From a checkpoint of a small transformer trained on Wikipedia: no biases in attention or MLP.
Each number is 50 + 10 x the weight over its row's rms, rounded and kept within 0 to 99. Layers, rows and columns count from 0. The size before them is the row's rms in percent of the matrix's.

# layer 2 attention query, 192x192, rms 0.0375, rows 0-31, columns 64-95
077:46 56 65 32 57 55 48 65 54 44 40 47 47 58 59 44 40 53 40 65 72 59 63 66 67 36 61 64 38 54 53 65
091:49 30 38 46 37 61 27 63 55 52 38 55 56 59 73 51 35 41 47 59 34 68 68 44 59 51 56 71 47 39 58 64
092:55 46 40 55 38 60 38 48 52 62 67 49 34 55 48 66 52 56 45 48 60 64 49 42 49 34 63 51 29 58 44 63
086:47 49 60 49 65 52 63 36 39 31 40 45 49 47 52 42 42 63 51 48 36 54 47 35 48 64 37 53 71 38 51 34
097:50 42 38 52 72 50 36 47 60 35 56 39 65 49 68 33 72 77 58 45 65 47 33 51 51 63 51 47 66 45 42 42
093:38 74 51 73 65 42 52 55 56 43 64 36 42 44 34 42 51 49 54 51 57 55 53 41 35 49 46 61 68 50 47 43
140:47 49 48 52 62 50 51 35 34 35 54 43 46 44 69 25 70 48 39 43 48 63 37 36 55 49 60 53 55 33 38 40
089:63 68 50 47 47 69 65 56 49 50 53 32 38 52 56 56 32 28 79 65 44 55 59 48 62 46 42 54 44 63 61 59
091:55 48 49 42 57 51 39 42 50 52 36 69 37 45 53 41 62 56 43 45 39 40 35 68 46 46 46 52 48 32 40 68
086:55 66 53 49 46 53 46 52 47 61 66 41 46 54 41 58 34 39 61 41 44 34 54 49 66 52 65 57 46 62 60 40
089:42 63 46 45 71 49 26 42 39 57 51 42 58 51 47 61 72 41 34 40 35 55 57 72 41 33 46 36 57 37 48 46
096:61 32 46 37 55 49 32 40 54 49 36 66 59 45 69 50 64 61 29 35 62 63 44 55 36 49 66 46 50 44 57 44
083:44 53 36 39 56 54 53 59 50 57 34 65 41 49 40 40 54 42 47 52 69 54 47 47 32 37 58 49 36 35 49 51
094:49 52 40 63 58 43 51 29 33 45 57 37 45 47 59 52 55 36 36 59 55 49 42 68 45 36 54 37 64 29 49 45
096:48 45 49 42 42 41 69 50 63 42 72 56 40 48 33 44 52 59 77 67 54 40 52 37 45 60 35 62 42 46 62 44
103:55 49 38 59 41 50 78 59 55 58 58 55 60 52 34 56 34 62 67 49 47 45 54 54 52 55 40 61 57 64 42 33
091:38 32 39 47 63 38 51 44 43 39 54 68 42 36 56 42 61 65 37 58 50 68 38 49 43 43 48 53 57 39 42 41
090:56 37 39 42 51 58 38 54 48 58 48 53 56 57 71 42 43 38 25 49 55 52 48 44 50 54 59 37 56 45 46 57
092:72 54 27 44 46 40 55 59 50 42 39 45 40 28 64 43 54 64 44 48 50 64 54 69 56 56 50 34 61 48 59 35
090:58 41 60 59 58 59 55 64 60 40 45 46 55 49 44 45 62 57 44 58 42 53 42 55 42 48 47 44 45 44 60 56
083:50 41 57 44 47 53 43 65 43 48 53 50 60 39 60 43 59 60 34 64 49 50 49 70 40 60 38 61 35 41 55 59
089:59 46 35 44 57 56 38 35 49 56 47 65 44 57 65 39 57 75 39 33 53 52 68 59 48 50 55 67 46 46 53 47
089:62 51 30 64 34 47 59 45 56 55 60 48 58 38 33 51 51 51 68 65 51 46 44 35 51 44 50 58 64 61 36 34
097:42 69 53 66 55 57 75 47 51 61 41 38 58 52 37 50 50 42 75 53 44 49 41 38 38 63 36 47 49 65 61 33
085:55 54 58 55 51 69 59 49 68 56 43 52 62 44 64 53 64 55 53 36 45 40 60 49 49 50 45 51 50 64 59 48
091:59 47 66 48 64 57 40 60 64 44 51 68 43 58 41 61 53 33 63 61 35 61 41 50 39 54 49 62 75 50 68 48
097:61 50 50 43 65 53 25 47 49 55 39 62 59 37 64 40 60 67 50 40 61 68 41 48 51 38 59 52 49 32 49 69
086:47 29 60 35 45 37 48 48 45 43 49 54 38 39 61 66 57 40 35 57 57 61 47 64 57 53 55 44 61 50 50 58
098:59 52 58 34 47 44 29 40 29 36 49 38 38 34 68 40 38 68 28 58 61 60 47 49 63 30 43 34 39 51 41 52
088:39 50 49 54 43 48 39 50 57 41 41 55 62 47 47 43 33 51 60 42 58 61 65 48 63 37 45 45 47 71 50 50
094:46 36 65 48 50 55 30 47 50 44 54 65 62 55 49 43 43 52 40 48 49 49 66 42 67 43 57 52 69 52 55 56
095:58 55 50 47 61 57 37 39 58 34 47 52 57 34 48 41 52 42 45 33 59 40 50 45 53 59 68 55 36 50 39 41
# layer 2 attention key, 192x192, rms 0.0368, rows 0-31, columns 64-95
084:44 30 54 68 39 58 67 33 51 59 65 54 64 44 35 58 44 51 48 38 41 62 43 41 63 55 59 45 50 59 59 47
098:71 49 61 47 51 71 55 60 61 39 33 54 47 61 51 46 58 44 48 37 63 57 44 44 38 56 33 59 49 73 43 49
089:44 61 52 46 62 63 53 35 56 37 48 54 65 42 38 39 55 70 39 54 57 58 52 52 42 60 57 55 47 40 38 62
095:37 39 61 72 60 38 40 47 51 39 43 40 60 34 47 46 39 41 47 44 52 31 60 53 47 52 63 35 56 48 48 60
111:43 36 61 47 45 36 47 50 25 68 75 56 37 61 57 59 31 48 48 61 36 41 59 41 51 52 56 42 43 66 52 44
091:46 40 43 52 38 32 49 38 69 52 52 49 46 56 64 58 63 41 34 43 55 72 45 51 34 65 61 52 61 33 46 54
099:67 33 60 43 42 42 37 54 47 43 60 39 36 61 66 67 35 65 55 55 33 39 62 43 70 26 68 47 48 61 44 49
153:38 45 37 34 59 66 53 53 78 49 32 49 56 59 31 48 52 59 42 55 50 53 40 49 25 64 31 52 63 45 48 48
095:40 69 42 54 41 42 28 58 39 46 52 50 39 50 75 69 34 46 63 33 36 57 71 58 66 36 54 56 36 50 46 60
089:49 59 60 42 61 57 53 57 52 52 63 46 53 44 49 51 52 41 48 65 38 57 61 40 31 56 55 59 42 38 45 57
091:44 44 53 42 36 48 57 60 61 49 54 46 60 32 55 62 47 45 70 52 39 33 60 49 70 37 59 53 50 58 54 57
097:72 37 60 41 39 44 35 53 49 57 67 50 58 44 43 63 37 55 69 47 57 45 55 62 56 39 45 34 38 56 55 39
091:65 49 63 60 54 44 47 60 46 66 50 51 60 41 71 62 43 47 48 45 50 46 43 60 54 49 64 44 53 62 45 54
093:64 53 42 55 30 38 41 44 47 64 38 51 61 49 66 61 40 49 69 48 64 53 40 53 54 44 68 39 34 47 56 56
098:47 41 45 27 68 61 66 53 58 36 50 62 43 39 33 47 51 47 35 59 44 66 44 49 34 63 52 42 63 50 53 55
103:45 47 67 46 60 45 41 38 55 37 51 53 54 62 36 52 49 38 36 44 58 57 39 53 43 66 36 69 47 28 49 48
094:48 56 44 44 58 61 34 59 36 54 62 53 47 65 59 51 37 50 70 37 44 57 43 57 81 44 67 29 42 66 37 60
093:58 62 54 68 42 61 37 52 49 42 58 50 62 63 59 54 53 43 53 48 36 40 51 68 57 35 60 31 55 50 48 54
091:49 50 44 43 47 47 53 42 39 51 69 73 39 47 36 65 45 57 64 42 37 51 51 57 55 65 71 58 46 43 41 47
098:38 49 52 44 58 37 42 44 41 48 60 36 51 62 80 54 43 41 69 54 52 63 59 53 67 50 53 50 30 46 45 49
092:53 69 47 78 43 60 35 64 68 68 63 53 58 62 43 54 56 32 58 68 36 45 69 53 61 52 39 52 58 35 56 50
090:64 51 35 72 55 58 49 53 62 61 51 55 59 53 55 66 58 57 44 53 44 29 52 56 72 32 48 41 37 44 64 45
093:53 62 36 49 42 50 50 34 59 40 47 46 52 59 34 39 46 51 26 46 62 67 44 36 41 57 46 68 42 39 63 43
101:44 50 48 30 55 33 40 48 46 31 36 44 37 59 48 38 40 54 29 45 45 68 44 58 29 67 59 50 44 28 44 48
092:48 63 49 46 52 64 56 33 50 70 50 45 59 47 52 52 44 41 47 48 59 46 41 66 51 54 46 60 40 49 53 60
096:32 49 32 63 42 61 40 63 45 32 52 29 59 67 57 55 36 58 37 44 38 41 40 35 53 56 60 40 60 32 59 45
092:39 61 51 62 46 31 42 34 45 62 50 54 61 38 68 51 60 56 72 53 34 35 59 39 60 27 65 37 36 64 42 55
088:50 48 56 53 37 39 38 44 38 48 70 54 59 52 68 53 51 73 37 41 66 38 60 73 49 42 65 54 32 41 38 70
097:55 66 31 62 50 55 35 50 56 47 60 39 41 58 56 65 58 53 71 62 57 52 70 41 59 37 64 38 59 53 42 60
093:65 50 54 54 50 49 40 46 68 43 49 45 57 43 51 55 36 35 52 36 60 51 60 59 37 37 50 46 42 62 53 61
094:40 63 36 67 56 35 53 44 64 59 47 34 51 49 53 47 38 48 74 38 50 40 48 45 50 44 54 35 60 71 33 57
093:47 41 62 44 37 37 56 61 53 52 65 45 40 48 39 70 40 57 59 53 47 33 59 52 60 33 54 60 57 45 51 66
# layer 2 attention value, 192x192, rms 0.03, rows 0-17, columns 64-95
091:36 55 60 50 49 50 53 60 32 41 37 63 51 33 35 53 58 39 46 58 57 38 59 54 53 67 34 64 54 48 64 35
098:53 39 37 42 47 38 63 42 69 61 45 34 33 54 36 55 63 66 60 50 33 47 55 38 44 59 41 61 42 44 40 54
097:50 61 67 48 39 41 38 43 63 51 37 56 58 53 49 46 41 55 60 39 32 37 41 63 56 51 52 70 38 44 48 50
094:41 52 59 57 50 55 46 66 58 47 58 35 55 62 51 38 55 42 58 59 40 52 39 57 49 42 44 47 52 31 34 68
097:57 36 39 59 56 56 38 36 61 57 43 48 31 63 56 46 59 51 39 44 64 52 56 65 58 59 37 43 35 45 66 60
093:60 54 39 36 47 52 44 43 52 51 66 33 64 54 64 63 42 35 64 33 49 59 63 37 59 47 60 57 50 56 59 62
102:52 30 63 61 40 52 51 63 39 60 50 34 66 47 31 48 66 50 57 38 54 62 48 39 33 55 36 45 57 63 49 41
097:53 41 40 48 64 50 59 33 50 51 52 53 47 66 36 59 67 38 59 34 36 61 53 59 45 57 48 63 57 53 48 40
100:64 51 49 48 37 59 47 51 55 44 58 53 44 43 43 42 44 39 64 37 51 34 64 37 33 60 39 34 59 47 48 50
092:66 47 46 58 44 38 50 61 46 66 56 57 48 49 44 53 46 36 41 58 58 48 47 59 65 65 48 30 33 35 40 50
102:38 63 47 45 41 47 32 57 39 38 58 36 57 56 55 32 71 44 32 48 65 45 62 62 48 61 42 50 67 62 31 39
097:56 56 46 45 63 55 39 36 41 62 49 40 38 34 56 61 43 44 68 62 32 36 50 58 45 58 49 64 67 38 53 48
098:44 60 42 60 33 55 38 65 55 43 39 63 61 37 35 43 56 34 44 51 65 35 41 36 47 39 42 32 50 60 44 45
093:54 54 32 34 55 37 64 49 54 55 37 72 37 61 57 43 65 63 46 64 36 53 54 52 37 51 39 39 57 57 47 34
095:43 62 54 64 42 47 54 40 54 58 64 41 54 55 41 62 31 55 45 34 41 61 41 52 42 43 42 61 48 42 60 35
096:61 41 58 44 67 46 63 59 52 50 40 59 36 55 62 56 42 63 63 43 51 37 61 64 33 39 54 48 38 50 43 47
098:63 62 50 39 50 45 58 66 44 60 43 58 52 59 60 59 39 42 55 63 55 56 47 56 40 51 67 57 57 51 43 51
091:41 45 39 35 53 61 62 50 43 42 62 52 38 31 45 41 39 64 63 48 47 44 40 33 58 56 52 43 44 42 37 49
# layer 2 attention output (transposed), 192x192, rms 0.0216, rows 0-17, columns 64-95
083:29 49 53 56 47 49 43 36 56 42 47 56 80 46 40 50 59 61 40 43 76 54 45 58 52 55 37 47 32 61 62 69
084:24 34 57 55 69 49 41 47 45 38 43 58 43 56 53 58 49 41 52 54 40 66 54 44 50 40 62 57 53 50 42 44
088:43 65 35 38 59 57 39 41 48 56 51 44 35 58 64 41 33 42 61 53 49 45 49 56 43 53 46 46 50 41 65 50
091:60 70 44 38 64 70 41 41 45 67 70 46 31 60 56 57 58 37 50 50 22 63 50 60 52 40 65 52 55 42 41 38
079:42 38 35 59 54 43 69 63 64 40 37 46 74 35 35 47 53 56 39 52 52 57 42 46 48 52 59 54 49 34 41 61
085:60 66 40 31 50 53 45 64 44 55 59 51 24 72 65 58 48 27 53 60 38 73 43 49 50 62 57 38 51 35 42 59
096:57 55 46 58 53 74 38 57 35 43 67 45 32 85 52 57 49 38 45 50 45 57 50 43 60 58 58 42 45 50 56 60
075:57 60 51 38 46 52 45 56 35 52 54 56 43 50 62 61 29 69 46 54 36 43 55 68 51 60 66 48 45 47 41 52
093:45 32 57 65 46 41 53 51 66 37 31 55 69 39 42 42 53 57 38 51 72 57 61 50 57 52 43 54 50 73 37 55
089:46 69 47 37 57 46 37 28 50 31 41 43 45 52 66 39 50 43 51 27 49 54 44 62 54 36 53 53 44 44 38 34
075:39 62 56 32 53 68 58 51 64 57 43 64 49 64 53 46 49 46 40 44 46 53 51 55 52 62 49 46 22 40 62 48
086:56 47 51 51 39 45 45 54 48 62 26 48 48 43 46 43 36 62 60 42 68 38 50 53 54 61 45 43 46 46 57 51
091:35 35 51 62 50 47 56 54 33 39 33 53 59 34 51 58 44 60 41 45 59 50 67 52 64 58 51 50 51 60 41 67
073:49 62 43 63 56 48 50 59 40 42 60 54 36 68 49 64 57 48 47 58 34 51 61 49 48 58 63 50 43 49 44 59
085:45 38 52 44 47 48 41 54 53 52 59 64 51 51 59 53 40 53 50 50 44 40 53 51 49 42 42 34 49 43 45 61
085:49 36 43 48 36 55 50 51 52 35 43 41 60 37 42 29 47 64 53 52 78 42 54 41 54 52 57 41 53 42 40 61
083:61 45 54 42 56 41 73 62 67 55 49 62 39 52 35 48 44 50 49 48 57 45 48 53 22 54 39 47 48 70 45 50
079:32 39 37 58 51 60 65 46 42 43 29 42 53 52 42 43 52 49 57 50 66 67 57 45 50 58 47 57 46 46 44 39